Each number is 50 + 12 x the weight over its row's rms, rounded and kept within 0 to 99. Layers, rows and columns count from 0. The size before them is the row's rms in percent of the matrix's.

# layer 4 MLP gate, 1024x384, rms 0.0679, rows 834-852, columns 128-255
105:52 57 65 38 66 28 33 47 62 32 00 56 45 59 57 59 45 38 74 65 65 70 45 42 55 34 50 62 61 45 70 49 61 51 52 44 45 50 51 54 67 50 75 55 50 62 63 71 64 59 56 49 47 61 35 75 54 57 59 44 56 70 50 56 57 50 43 43 27 53 33 65 48 45 64 53 44 51 74 53 44 59 35 65 45 67 52 41 66 55 38 36 59 35 52 78 60 60 44 32 69 67 29 60 49 46 46 40 36 52 38 48 55 48 51 37 46 73 63 53 49 61 49 51 54 52 54 34
103:53 61 59 80 57 58 70 41 37 45 49 40 47 26 51 33 64 42 50 48 61 53 38 50 46 68 50 43 58 41 56 32 53 43 46 42 50 61 23 69 40 50 44 62 60 74 67 43 54 27 28 54 49 68 57 48 88 58 39 50 36 50 33 61 53 63 73 47 44 50 45 51 32 61 49 78 45 53 26 54 37 35 60 57 45 67 34 67 61 48 38 43 52 63 58 68 50 65 39 50 57 40 51 45 63 67 41 53 50 61 59 53 39 56 40 50 51 48 62 50 44 34 36 32 51 63 50 45
101:64 56 52 62 65 54 61 43 35 41 49 43 54 45 45 35 54 39 38 45 36 52 33 52 54 41 43 49 62 27 64 50 46 51 51 51 47 52 58 56 58 45 52 39 19 50 38 48 58 60 53 41 39 26 47 54 59 31 22 55 65 78 28 47 24 40 60 54 55 64 62 56 57 45 20 37 58 50 45 63 33 56 40 31 63 54 45 22 62 34 56 35 72 42 37 38 52 46 40 37 64 17 44 47 36 52 57 59 57 50 75 50 82 36 44 62 45 50 47 71 42 49 44 35 34 53 56 52
103:53 54 62 40 71 43 57 45 59 47 49 66 48 44 56 54 48 54 57 46 35 60 62 46 62 55 37 62 61 57 77 57 46 35 67 36 41 26 44 37 63 47 54 50 50 47 33 50 59 30 38 62 69 47 45 52 51 43 20 26 45 64 38 61 48 45 54 61 28 81 75 48 55 59 38 43 51 57 47 52 57 47 43 42 47 52 31 44 34 55 51 50 51 57 32 66 55 52 39 54 49 49 53 35 53 74 51 39 48 38 30 51 17 58 49 57 49 57 63 57 30 36 66 60 62 45 48 54
097:43 39 53 49 42 56 63 42 45 40 46 40 30 43 53 57 45 57 53 53 70 55 56 49 72 42 73 41 52 71 34 35 37 44 45 46 41 64 65 55 45 41 20 57 36 40 49 43 55 71 29 56 61 51 58 26 54 47 62 29 34 71 47 46 34 47 48 47 37 57 54 53 55 52 41 65 54 49 49 32 54 47 49 39 30 53 64 24 61 63 42 57 63 58 74 49 48 65 74 55 41 55 41 60 39 56 76 39 60 33 36 36 22 46 42 45 51 39 68 45 55 51 64 40 39 44 59 66
099:48 39 56 55 54 44 55 27 68 47 29 35 43 37 50 44 34 50 54 60 40 61 45 54 63 49 64 71 56 51 50 46 46 39 68 51 05 31 56 58 62 44 62 41 55 49 42 41 41 52 39 46 56 63 22 61 49 61 78 50 20 53 46 54 54 26 70 60 63 63 53 45 42 76 48 52 54 58 55 50 34 42 40 55 48 60 47 43 41 60 43 55 53 26 41 43 48 39 50 55 42 49 38 20 55 35 36 41 63 47 35 56 47 53 59 44 42 43 36 60 38 39 33 58 49 66 60 53
097:28 50 63 68 49 75 41 49 35 65 63 27 41 57 47 59 43 57 54 53 45 53 35 32 48 37 54 36 43 41 65 59 59 33 51 49 47 68 55 36 52 86 55 51 71 50 42 63 51 25 59 61 71 51 60 55 62 58 50 81 47 47 53 39 43 36 59 48 38 55 40 49 38 44 08 60 51 48 43 58 60 31 53 48 47 50 38 49 71 50 44 56 59 43 76 28 54 52 44 44 59 58 39 45 59 45 39 34 52 64 69 27 47 57 62 45 40 49 48 41 55 62 52 55 39 41 20 33
086:63 43 47 53 69 56 47 56 61 51 47 54 49 55 29 50 57 63 57 58 80 60 58 51 65 55 46 44 53 40 43 41 41 57 41 48 39 55 34 45 36 59 26 48 43 33 48 49 50 38 66 41 52 42 70 58 50 68 39 41 57 35 56 56 44 62 63 61 33 41 43 36 47 37 22 74 18 54 48 55 47 66 36 31 36 60 27 37 36 44 60 59 43 59 44 72 61 46 71 51 49 51 57 23 51 30 43 34 42 45 65 41 49 55 59 65 61 46 46 70 46 52 51 58 29 56 62 66
094:62 51 47 57 56 61 64 58 15 56 39 56 47 65 28 45 51 41 51 47 51 34 51 42 23 64 43 51 50 36 63 46 45 48 51 32 43 43 49 48 41 54 42 36 40 49 40 38 59 68 59 63 56 51 48 53 70 32 38 45 33 33 44 73 31 49 59 69 59 47 58 30 46 47 54 37 46 52 51 40 61 58 38 46 46 55 56 41 53 42 55 56 53 53 41 40 45 56 54 34 31 64 39 43 37 47 63 57 48 53 57 34 54 49 66 54 59 59 47 54 57 44 45 60 40 51 46 46
097:41 52 64 72 46 55 35 41 39 73 36 50 42 68 56 55 56 45 52 41 32 44 43 25 53 55 47 47 40 46 37 57 52 30 46 43 63 70 61 54 54 65 42 49 50 48 38 36 52 44 37 43 84 39 51 62 61 57 37 41 40 46 32 52 35 39 60 49 63 45 53 60 39 14 62 50 43 64 71 48 56 52 58 54 42 24 35 54 53 56 59 48 43 11 41 27 60 49 78 41 53 24 42 77 45 54 48 58 62 52 61 49 49 45 61 41 53 66 49 40 48 56 40 66 31 58 54 38
099:59 43 56 35 47 63 57 65 58 43 43 73 56 84 58 40 60 53 48 31 43 57 35 65 51 64 31 49 47 46 35 46 43 51 37 60 33 40 52 49 34 51 47 72 46 58 42 53 36 53 29 41 46 55 31 45 46 56 38 54 44 67 39 44 27 47 38 56 48 52 45 68 54 57 33 43 43 33 57 45 41 66 74 33 57 52 66 45 49 58 47 47 45 73 40 35 53 57 29 61 50 46 57 42 36 60 31 44 44 53 49 61 40 54 60 54 51 59 39 54 50 30 49 44 56 52 64 46
106:33 16 37 44 41 37 46 31 42 36 65 32 53 51 60 65 45 45 47 76 39 44 27 49 50 31 54 42 54 56 62 55 60 31 49 57 48 42 51 17 41 42 46 50 34 45 37 59 39 55 60 62 39 46 57 57 40 54 55 41 46 58 65 49 55 48 44 44 50 54 48 22 39 68 64 54 41 36 68 67 56 45 46 50 41 47 50 57 55 61 60 37 54 61 45 36 22 49 39 49 46 36 31 26 55 49 44 44 49 40 32 39 41 72 45 52 59 65 53 23 42 33 32 42 36 47 56 33
098:47 60 58 52 50 54 36 48 59 53 36 42 59 58 46 44 51 50 39 49 39 48 51 51 42 39 55 54 56 36 19 33 60 55 51 15 43 49 59 40 55 61 60 28 54 38 40 49 48 52 63 83 41 51 41 53 36 72 55 42 44 53 49 52 49 53 56 42 45 45 50 49 32 37 46 48 59 77 74 66 67 65 30 67 55 52 33 60 43 54 66 40 40 50 73 52 54 39 43 57 55 46 48 58 40 63 51 21 53 59 43 38 58 63 76 44 76 45 49 42 52 62 44 48 63 64 49 84
088:58 36 57 69 62 63 58 35 43 78 62 47 43 65 48 78 51 41 55 53 55 32 45 38 47 68 63 63 61 55 40 44 50 63 78 60 61 52 61 65 60 59 56 57 54 54 58 44 51 49 55 54 25 70 62 48 44 47 48 61 51 58 36 69 55 64 68 49 40 61 38 68 36 50 75 46 32 47 51 50 60 67 48 29 36 31 51 39 39 47 51 53 56 55 55 47 53 51 50 84 46 37 58 52 57 49 65 56 74 58 48 40 40 43 53 56 57 55 50 52 43 20 59 64 42 37 58 43
096:57 40 46 41 50 67 54 41 44 51 45 43 67 38 67 47 50 48 70 43 28 53 42 25 61 60 40 65 50 44 58 42 83 64 24 32 73 44 54 55 49 60 51 58 41 54 42 46 55 56 45 69 44 62 56 64 42 37 62 49 43 39 48 62 43 56 51 58 68 48 43 48 32 40 65 57 54 54 66 44 67 54 48 59 54 44 62 60 42 39 55 50 46 56 34 47 47 50 52 79 42 46 52 63 57 49 61 27 53 51 53 71 44 47 44 47 55 51 55 52 28 67 37 60 59 52 62 30
102:30 54 50 43 42 33 53 59 75 31 32 64 58 38 71 48 47 39 59 43 33 57 35 32 51 73 45 42 41 54 60 55 60 47 54 67 22 49 71 43 49 62 56 53 47 65 64 64 70 64 53 28 58 37 54 54 55 55 51 53 38 61 35 72 55 39 47 54 50 44 74 50 54 62 58 51 50 80 65 59 36 61 76 67 27 69 50 53 44 42 33 49 60 56 51 60 62 32 38 49 55 69 63 50 47 45 39 68 40 38 53 36 56 41 67 51 67 33 68 48 64 50 55 61 33 69 57 60
107:59 31 55 38 28 80 63 42 53 39 37 43 43 31 50 58 51 55 57 52 57 53 56 35 55 49 25 43 38 43 52 29 60 45 54 52 61 62 34 46 52 45 47 28 44 55 54 69 49 08 46 58 54 59 29 57 63 63 32 39 49 59 54 48 32 51 34 53 35 34 75 40 50 40 49 39 25 35 38 52 54 51 46 43 43 42 54 59 40 53 75 53 52 44 69 51 44 36 43 28 70 38 33 49 40 41 39 35 50 51 31 59 64 24 49 74 36 61 57 42 44 41 44 45 56 64 38 51
094:20 52 70 58 62 38 70 66 44 51 45 30 46 58 50 69 86 49 72 35 55 53 42 61 40 47 57 52 54 42 66 43 68 55 66 45 46 57 47 70 59 55 66 49 48 55 73 41 60 42 63 51 55 59 32 53 58 56 48 40 59 69 63 54 72 49 48 49 36 50 47 34 57 37 60 33 41 59 48 43 41 42 61 29 58 79 48 41 57 52 26 61 43 30 47 57 45 42 46 35 49 57 51 55 43 46 56 25 39 65 40 54 52 30 48 43 61 44 54 57 68 46 49 51 52 39 61 48
103:65 59 56 41 40 39 41 51 61 61 63 47 43 55 19 55 44 68 51 47 59 42 75 61 21 52 77 65 42 29 39 43 60 39 54 57 39 49 51 30 42 36 47 35 55 60 52 55 45 59 35 39 41 50 42 61 45 68 46 54 76 31 52 62 66 53 50 32 44 78 70 39 46 62 39 48 57 51 51 48 42 49 42 36 47 40 35 44 57 45 59 45 86 47 27 50 31 55 40 26 38 40 20 40 49 62 63 44 56 33 50 45 41 40 64 61 44 46 52 58 59 49 43 48 44 51 45 55
# layer 4 MLP up, 1024x384, rms 0.0708, rows 834-851, columns 128-255
102:45 39 42 41 42 61 45 41 50 27 55 42 44 20 55 59 45 63 39 61 39 51 45 51 48 53 39 56 51 48 66 37 38 43 40 28 78 34 64 54 48 41 60 52 30 57 51 43 30 30 38 32 38 45 74 51 77 77 47 28 59 66 50 49 45 59 42 55 49 47 52 46 41 50 61 68 37 35 54 50 61 54 33 42 43 60 37 50 57 38 65 49 48 47 33 60 61 38 56 57 33 55 44 70 23 35 61 52 54 62 66 53 41 65 20 84 58 50 40 50 44 41 48 75 51 57 46 44
108:40 64 40 38 29 58 53 56 43 56 43 56 73 66 72 61 36 51 51 46 51 57 58 27 38 42 49 28 54 38 71 49 47 38 70 45 54 56 49 42 62 59 46 47 54 72 51 62 72 31 38 49 51 54 37 50 42 29 41 58 46 42 43 51 40 65 45 52 39 43 42 33 57 60 53 44 51 31 33 64 47 82 63 58 38 57 60 54 49 42 32 29 55 53 39 50 57 47 60 53 40 57 52 78 48 55 23 48 39 51 53 57 64 49 53 23 50 29 41 27 44 52 38 48 40 48 39 30
103:33 45 46 43 47 43 62 42 50 39 49 34 34 58 56 56 27 66 53 56 61 24 41 38 47 49 54 44 36 45 56 37 34 58 46 57 36 50 49 65 52 45 48 42 53 55 62 49 54 55 44 61 57 56 63 50 61 44 49 48 57 30 67 44 52 47 49 40 34 64 22 37 53 73 56 47 52 66 43 54 40 54 43 65 41 55 65 48 49 66 39 44 48 24 59 41 43 36 43 56 39 32 71 40 43 48 77 53 72 49 65 39 42 41 37 53 56 37 52 28 14 62 67 48 60 54 52 75
103:43 70 57 59 41 42 47 36 47 46 63 60 57 45 68 35 63 42 79 27 34 52 59 60 41 54 75 37 55 70 48 57 34 63 44 50 54 42 43 49 75 59 55 33 50 46 48 54 61 71 37 46 39 43 64 33 71 56 34 31 60 67 57 36 41 53 61 41 41 78 54 46 52 39 47 39 57 76 53 38 42 50 50 45 53 62 50 51 41 66 55 62 64 55 20 50 53 50 58 51 44 53 44 57 43 53 58 73 38 45 40 25 27 47 61 56 49 36 59 56 47 26 83 57 41 44 54 44
094:38 32 42 58 49 51 49 40 48 64 52 62 47 57 41 42 53 62 35 35 47 57 53 40 68 29 50 46 49 51 42 37 55 51 41 35 30 39 55 49 28 46 54 82 32 64 49 62 55 38 48 62 50 64 72 55 64 69 60 41 43 54 51 46 56 26 42 53 67 53 73 63 69 49 75 27 44 37 39 39 65 36 46 66 50 35 35 36 47 38 54 43 51 68 58 46 42 72 72 45 44 38 56 57 48 55 54 66 71 52 42 50 51 57 59 49 43 51 67 32 60 36 62 61 28 67 76 64
101:59 36 34 57 41 52 47 63 49 68 35 64 60 65 44 50 34 37 54 56 41 50 41 38 60 47 57 42 48 36 50 54 61 76 60 65 53 43 41 56 56 38 45 50 64 50 33 41 60 56 31 46 47 66 65 55 52 53 42 44 44 62 59 56 74 60 43 53 62 30 50 47 45 48 41 63 47 55 58 45 48 41 65 52 50 79 45 41 45 35 63 45 53 46 51 41 76 31 61 48 62 52 63 57 30 52 25 29 34 69 59 51 37 42 51 47 36 45 63 49 46 51 38 46 50 34 34 61
092:44 54 55 57 59 62 45 55 64 61 62 33 57 29 58 56 71 61 57 37 61 53 43 36 31 58 59 45 39 52 57 45 65 58 43 52 48 69 40 47 62 59 37 44 76 46 56 46 60 41 59 61 61 42 64 42 42 66 59 31 43 57 58 46 44 52 65 59 25 49 35 46 52 45 71 39 74 61 46 48 57 64 44 62 51 61 53 56 49 40 52 46 37 45 45 48 59 60 49 48 50 62 41 63 48 29 62 38 57 33 59 51 51 66 46 46 33 71 28 51 90 34 52 49 48 32 59 56
084:50 54 46 38 58 27 52 58 54 39 44 45 43 52 52 60 52 51 58 44 76 50 55 50 48 41 49 37 47 67 47 56 49 50 48 77 56 54 45 47 68 42 32 35 39 67 64 42 63 43 49 28 48 62 51 61 48 37 49 53 56 46 51 31 65 50 64 62 67 44 42 32 58 66 56 46 45 52 43 54 39 54 48 46 51 55 44 38 62 57 27 34 50 46 66 45 56 38 54 54 51 47 58 36 42 42 49 79 61 60 36 34 54 58 51 52 44 44 41 63 60 42 52 56 49 73 19 43
088:57 45 57 51 73 38 60 62 45 47 57 50 58 41 63 49 46 61 49 52 30 80 51 67 62 66 58 49 60 57 61 66 43 39 43 40 53 39 48 50 38 37 42 51 54 44 45 69 35 66 65 64 55 52 45 66 54 34 59 34 37 46 44 51 67 55 38 58 53 53 42 61 59 58 63 63 59 73 42 48 66 64 51 41 39 45 77 66 35 37 40 60 62 50 57 49 51 49 71 60 49 41 46 53 69 32 44 56 27 41 60 78 43 53 48 46 57 35 66 32 65 58 48 61 46 83 78 48
092:46 48 65 58 52 43 47 60 61 59 53 41 46 54 39 68 51 54 42 60 52 45 52 43 52 50 47 53 53 51 46 65 59 51 53 76 40 53 62 60 53 61 35 68 60 58 39 61 56 56 42 46 64 46 46 46 63 51 49 75 45 56 21 50 44 30 42 53 28 14 52 29 49 51 66 43 66 48 59 73 54 51 60 47 61 45 43 58 59 58 60 35 63 13 48 31 59 49 64 62 48 42 52 67 70 48 43 36 74 49 54 51 54 46 43 40 61 61 42 42 84 50 36 45 49 62 66 49
096:67 51 45 37 59 79 56 51 61 56 65 44 44 35 46 51 38 17 38 58 48 66 47 46 34 86 36 64 48 44 46 41 44 52 60 40 66 54 24 56 34 57 35 46 50 40 58 64 50 42 67 51 53 48 28 56 42 37 51 39 54 48 46 39 42 49 51 23 65 44 71 52 69 55 41 45 59 41 52 42 33 42 43 65 49 59 50 37 57 40 51 57 49 49 58 68 58 70 74 50 55 51 46 42 68 55 35 39 41 59 44 68 60 44 55 54 61 79 38 41 37 59 35 61 61 50 46 63
103:20 39 33 52 46 38 66 46 47 55 47 62 56 61 55 34 67 58 41 73 30 47 63 54 45 38 39 75 57 45 66 35 63 76 72 40 35 32 33 53 67 57 55 51 46 81 65 59 57 67 40 39 37 53 55 47 40 49 54 34 65 38 50 61 41 43 43 55 37 48 37 44 48 56 65 39 46 41 36 50 59 31 42 64 48 51 60 64 62 45 48 47 48 57 44 35 46 49 76 39 39 42 51 74 50 38 24 59 37 50 41 45 59 38 59 64 46 46 70 47 67 57 34 56 53 62 56 47
096:41 46 77 31 58 71 50 27 49 40 38 42 47 53 62 59 30 33 20 53 72 63 37 46 47 68 46 44 49 44 48 35 50 36 50 43 44 72 44 40 69 50 56 29 68 33 46 49 63 56 49 50 45 46 40 55 57 39 51 42 61 46 33 33 35 38 38 50 55 49 42 36 54 40 80 49 45 50 78 48 40 47 44 60 55 43 56 48 53 67 50 54 61 41 57 54 48 58 64 52 48 39 28 46 39 59 35 47 54 30 43 58 47 40 72 59 26 55 45 71 45 54 65 73 35 46 44 27
090:44 62 37 37 47 63 48 33 50 54 47 54 64 65 42 60 58 56 61 50 58 41 46 62 69 54 35 70 56 37 61 43 40 50 63 53 41 44 35 33 55 45 82 29 24 38 60 70 53 35 43 43 57 66 42 51 66 41 50 52 35 49 36 51 65 57 36 36 50 43 39 67 53 45 64 64 52 36 61 47 57 51 57 45 48 58 56 58 65 39 70 58 53 51 50 59 28 61 49 53 49 55 56 56 47 49 53 60 72 63 46 34 58 54 39 31 48 43 37 81 74 52 42 55 56 69 49 27
096:26 33 35 68 45 59 31 46 45 51 67 53 49 59 45 56 56 54 63 38 51 23 42 65 41 58 59 70 53 46 52 49 72 31 38 58 44 31 40 50 56 59 44 40 46 43 55 32 53 50 58 52 42 48 44 65 65 68 48 49 42 48 44 58 34 55 38 82 59 58 50 50 37 42 50 55 46 25 76 53 51 53 71 53 51 44 26 64 55 60 66 54 54 49 36 57 41 50 43 56 46 38 49 64 38 44 57 62 61 27 41 59 52 66 57 39 63 61 57 62 66 46 64 64 64 26 52 39
101:48 59 48 61 40 51 44 63 34 50 49 50 65 70 65 67 71 53 41 52 50 60 61 46 46 61 50 61 48 60 42 57 46 52 58 57 49 62 58 54 43 44 61 53 36 27 48 27 48 25 62 44 60 64 45 39 37 57 57 39 68 40 41 56 33 49 46 45 41 51 42 40 54 63 20 53 40 61 49 33 61 41 60 54 38 72 40 46 70 49 41 57 40 45 29 44 64 45 34 25 62 42 68 36 53 41 56 50 62 49 36 57 57 55 44 25 52 51 53 28 71 41 43 34 60 42 48 73
103:60 46 44 48 50 41 32 57 50 39 42 62 77 38 56 40 50 43 32 47 48 39 36 27 77 54 47 47 54 41 74 41 58 41 46 46 51 24 42 72 42 27 34 58 32 39 48 49 49 44 57 40 60 43 61 51 75 52 76 57 58 41 71 40 51 52 40 42 37 48 66 35 24 61 67 57 39 33 66 53 41 46 22 60 61 43 54 51 43 42 56 47 52 59 59 70 75 54 69 45 37 32 46 52 42 56 54 58 53 30 34 53 75 47 49 35 34 57 50 30 69 46 66 52 39 55 49 62
098:39 45 71 27 46 44 74 59 60 76 38 66 40 55 58 41 49 46 60 39 58 53 39 50 37 76 36 70 57 33 42 56 59 58 42 77 55 74 43 45 62 51 41 45 67 56 40 38 44 46 70 52 38 34 59 54 52 35 53 53 48 55 41 59 49 38 57 68 35 48 62 45 50 34 37 30 65 50 50 37 45 58 42 39 46 60 52 35 21 72 38 48 35 43 71 45 61 52 41 48 37 53 37 62 60 77 45 60 39 47 62 62 43 63 36 54 59 33 21 36 52 48 24 38 46 56 38 30
# layer 4 MLP down (transposed), 1024x384, rms 0.101, rows 834-851, columns 128-255
106:82 55 55 46 36 32 51 53 55 62 40 57 50 40 48 40 53 52 47 42 30 29 31 45 63 62 48 42 46 60 45 42 43 53 38 38 54 51 42 39 62 30 45 57 57 47 55 63 20 50 62 75 60 48 36 51 56 54 50 37 47 61 51 41 14 53 50 64 41 53 48 60 51 69 54 64 67 60 62 56 48 42 45 40 60 49 71 69 50 52 73 79 57 61 46 36 50 45 68 42 61 61 60 51 71 40 60 44 45 48 69 57 52 66 59 69 56 28 41 42 40 79 37 53 29 55 53 60
109:34 44 58 56 64 56 60 44 60 46 48 43 44 47 49 44 46 61 20 29 38 39 57 53 44 62 48 37 62 58 73 28 61 44 62 49 44 50 52 47 51 43 62 47 57 71 54 45 70 33 53 24 38 62 45 35 44 44 62 23 62 68 63 39 43 40 51 67 52 61 67 42 50 54 31 50 61 56 47 62 42 43 57 52 87 45 48 68 44 55 25 43 46 41 50 67 55 45 35 45 48 60 49 55 56 46 59 58 41 45 72 55 54 56 48 40 58 67 66 64 60 33 49 51 40 54 21 47
104:20 63 33 40 46 46 37 46 55 35 59 47 40 50 58 40 38 54 51 57 54 55 35 45 54 56 62 54 46 52 57 36 53 67 56 42 56 40 42 59 81 42 37 55 47 42 51 42 39 45 54 57 53 55 41 66 70 55 83 25 56 40 53 61 52 48 65 57 47 45 48 56 49 69 54 45 54 51 36 49 66 43 69 45 32 54 47 46 48 62 44 41 55 40 51 65 59 40 46 76 60 60 56 47 56 53 59 66 58 45 43 58 55 44 42 62 41 48 57 24 57 52 40 55 58 56 49 41
104:47 43 45 32 26 71 38 32 40 35 31 40 55 37 53 44 49 66 55 43 31 66 55 61 51 41 51 54 38 60 47 66 59 53 67 46 64 57 42 39 61 55 58 50 53 34 40 43 40 61 41 67 42 46 58 64 70 71 57 58 44 34 62 46 46 45 26 48 60 70 58 37 59 61 34 59 38 62 63 41 65 57 46 40 57 69 50 41 41 49 61 45 67 67 41 63 32 71 42 49 51 58 38 50 41 43 42 30 46 62 28 37 43 27 56 57 37 56 41 43 59 20 54 40 64 37 61 52
094:68 77 37 45 60 47 48 54 72 59 51 58 55 60 49 55 44 63 43 45 56 42 40 59 24 57 47 45 52 62 59 73 62 59 60 51 59 36 40 62 63 68 66 40 62 40 50 45 49 35 46 39 35 45 34 63 43 68 39 81 59 36 50 37 59 65 57 28 37 44 45 25 44 54 47 61 39 54 50 76 59 36 54 49 39 60 43 52 40 64 53 53 42 34 40 55 56 43 25 46 52 53 57 59 49 50 35 36 49 44 58 35 42 48 53 56 51 44 48 52 36 53 24 48 62 51 39 41
103:71 75 50 54 72 71 47 68 41 54 47 51 40 52 39 45 56 38 50 59 47 59 64 17 87 32 46 60 71 51 50 37 65 29 64 59 48 47 31 49 38 36 47 34 55 55 66 45 56 55 34 70 36 44 52 56 47 57 59 71 43 53 56 36 37 55 53 52 40 59 59 35 40 72 45 46 53 46 62 56 37 50 62 42 41 21 29 39 43 52 38 60 53 61 51 52 46 64 36 60 51 48 52 39 48 69 38 54 59 48 51 31 64 50 41 49 43 42 51 41 53 70 54 50 46 42 51 36
095:40 43 46 52 47 54 47 70 53 37 30 55 32 47 37 44 54 44 48 60 28 59 41 50 60 47 57 75 50 48 46 33 43 33 42 44 61 56 59 51 50 32 63 49 44 51 40 53 52 43 49 32 43 74 64 28 43 55 40 70 52 57 40 41 43 38 56 37 60 62 58 65 39 52 41 58 59 41 54 51 68 39 73 29 26 54 51 60 62 46 61 58 59 66 43 43 46 52 55 55 49 30 53 31 57 51 48 43 56 62 44 63 50 38 69 51 52 53 52 44 33 49 54 48 42 55 40 45
087:55 26 52 67 43 53 65 48 57 59 60 41 48 49 59 33 59 56 52 60 52 79 62 40 61 46 61 78 44 43 49 65 63 46 32 46 44 65 59 36 49 36 56 60 73 33 46 47 49 52 42 41 32 50 52 48 34 52 66 31 40 43 55 79 45 51 57 49 35 58 61 33 64 44 67 35 63 61 42 55 59 49 63 48 51 66 45 26 57 56 52 59 63 64 53 69 55 41 35 34 44 50 28 70 75 29 64 57 60 43 68 55 36 64 44 45 66 48 48 27 48 55 53 52 30 59 76 65
091:31 62 52 36 28 44 45 46 47 31 51 26 61 59 52 50 24 42 48 55 35 51 31 37 65 52 40 35 48 49 57 65 64 42 69 41 38 43 66 39 81 49 30 62 29 26 44 41 55 50 44 49 37 53 29 25 58 47 58 58 41 39 72 41 57 37 39 40 62 24 49 53 43 30 74 45 49 27 70 60 38 63 68 61 55 43 24 46 57 52 49 42 41 33 19 41 39 41 35 43 55 54 64 39 49 62 55 68 47 60 50 49 44 63 46 60 64 63 46 48 40 61 37 36 41 51 60 57
090:57 37 27 42 47 54 54 54 59 40 68 40 61 39 43 22 38 38 60 61 58 47 56 47 41 27 62 68 47 64 37 39 41 45 41 47 27 38 60 34 48 49 62 42 44 58 53 58 53 46 66 71 58 55 50 61 53 49 53 39 75 62 67 49 43 64 61 30 58 63 54 62 44 56 55 60 41 48 42 36 44 46 45 30 31 57 66 30 67 59 28 60 62 88 43 61 60 55 14 80 47 63 46 22 19 50 55 35 35 49 56 44 41 42 41 47 48 30 57 72 44 52 76 34 53 45 61 42
098:45 42 52 49 29 28 53 62 37 64 48 70 45 69 65 44 53 62 48 26 55 62 41 49 59 34 85 59 44 65 53 51 36 48 50 50 60 38 44 45 68 63 62 69 55 44 56 32 37 50 48 60 67 59 49 50 52 72 22 55 53 56 65 42 35 55 51 54 54 47 23 51 47 41 40 52 42 47 46 49 34 48 55 19 61 41 58 79 43 55 58 46 55 60 36 25 55 44 11 52 45 62 45 50 28 49 40 61 67 44 44 53 43 57 57 48 60 47 30 52 40 45 65 38 37 26 50 34
103:69 51 50 43 69 59 73 57 43 57 25 97 29 38 40 56 56 52 62 40 63 52 38 32 39 39 53 51 40 56 52 52 46 57 36 55 65 58 50 70 44 55 39 73 39 56 53 77 77 50 42 56 56 71 64 48 59 67 52 45 27 43 65 63 32 43 46 35 44 52 40 70 42 50 45 52 31 46 40 64 59 74 84 49 43 37 36 26 55 31 52 78 48 38 58 41 66 43 43 43 43 58 33 42 45 51 59 65 51 50 48 52 61 43 58 37 66 50 30 60 26 47 33 33 56 54 75 53
101:63 43 68 56 38 52 40 50 36 51 63 63 43 40 51 79 56 46 60 43 44 36 38 55 39 54 51 33 43 40 66 47 46 57 38 69 47 39 60 52 54 41 33 64 42 23 65 50 57 52 46 56 48 60 29 62 46 43 65 55 47 61 50 57 46 58 48 41 49 36 31 56 62 61 54 52 53 44 57 59 40 51 81 29 43 56 48 52 39 25 51 47 42 43 65 50 55 47 34 55 93 69 57 48 53 33 59 50 58 50 62 74 47 59 47 46 55 55 37 69 47 79 49 61 41 51 54 36
094:60 53 44 44 50 56 43 53 56 44 60 42 68 54 55 57 56 51 39 42 40 33 24 42 46 30 44 64 34 61 31 30 37 48 37 47 55 51 22 57 59 45 71 34 43 34 56 38 70 47 67 38 54 30 62 52 40 56 27 45 26 44 46 54 34 33 36 49 31 53 52 35 66 45 32 50 47 36 39 86 57 29 34 41 54 44 16 41 58 57 48 35 39 41 56 51 73 42 48 36 45 57 50 49 58 49 46 29 42 46 53 59 46 38 51 38 58 42 33 32 61 55 63 54 45 46 49 58
086:40 48 46 65 58 41 57 65 57 61 67 62 73 35 55 63 35 46 69 56 34 62 73 51 22 50 40 45 50 51 51 51 69 50 66 49 23 32 57 53 59 60 52 37 49 69 60 54 66 61 53 42 46 64 42 37 60 58 65 42 84 35 45 53 61 70 60 44 48 41 45 40 69 58 41 54 37 68 25 53 28 63 47 44 50 46 48 52 79 56 26 58 39 52 59 46 43 52 44 40 58 56 53 42 53 41 26 21 60 55 43 52 30 60 33 46 48 35 75 49 16 59 32 54 40 55 54 25
103:67 59 56 37 47 43 37 42 42 53 49 63 49 40 58 55 52 52 45 53 50 57 52 69 56 63 45 51 47 56 54 45 57 59 58 62 56 34 44 44 37 46 45 52 69 39 54 62 72 44 76 37 40 22 58 48 34 50 58 37 66 35 35 32 31 51 54 64 78 46 52 59 36 23 54 64 39 78 53 60 35 69 47 27 65 55 54 51 37 65 54 49 64 59 58 40 44 54 49 64 46 44 44 47 57 61 57 15 47 47 33 59 48 47 43 24 51 61 53 74 34 39 39 37 24 45 35 33
106:44 39 42 38 51 51 58 45 53 52 45 49 52 36 48 68 60 42 64 40 40 34 32 63 47 37 57 69 53 48 37 49 54 42 44 51 37 63 58 38 68 74 49 12 65 53 48 52 50 39 64 37 54 57 48 42 37 47 61 59 42 43 31 66 59 59 41 65 57 48 53 50 63 35 47 60 66 65 44 44 30 51 48 27 37 63 48 57 44 59 41 55 57 24 48 53 64 65 52 40 32 48 55 43 42 56 63 29 47 45 47 31 45 40 37 29 53 42 48 49 58 34 61 73 61 46 70 79
094:39 74 45 75 69 45 68 44 37 55 44 32 61 51 77 59 70 30 61 38 48 44 67 54 55 45 42 63 32 64 56 41 41 57 51 37 46 40 43 49 46 50 43 70 62 46 61 59 79 70 43 51 43 61 44 48 21 36 52 47 31 66 52 58 76 54 55 53 37 29 66 46 53 63 65 30 34 45 66 53 55 72 44 62 58 60 38 65 54 51 49 50 60 77 44 55 38 57 71 38 52 52 38 57 37 15 57 50 62 65 45 22 52 27 43 56 48 52 59 46 48 50 58 62 44 42 42 50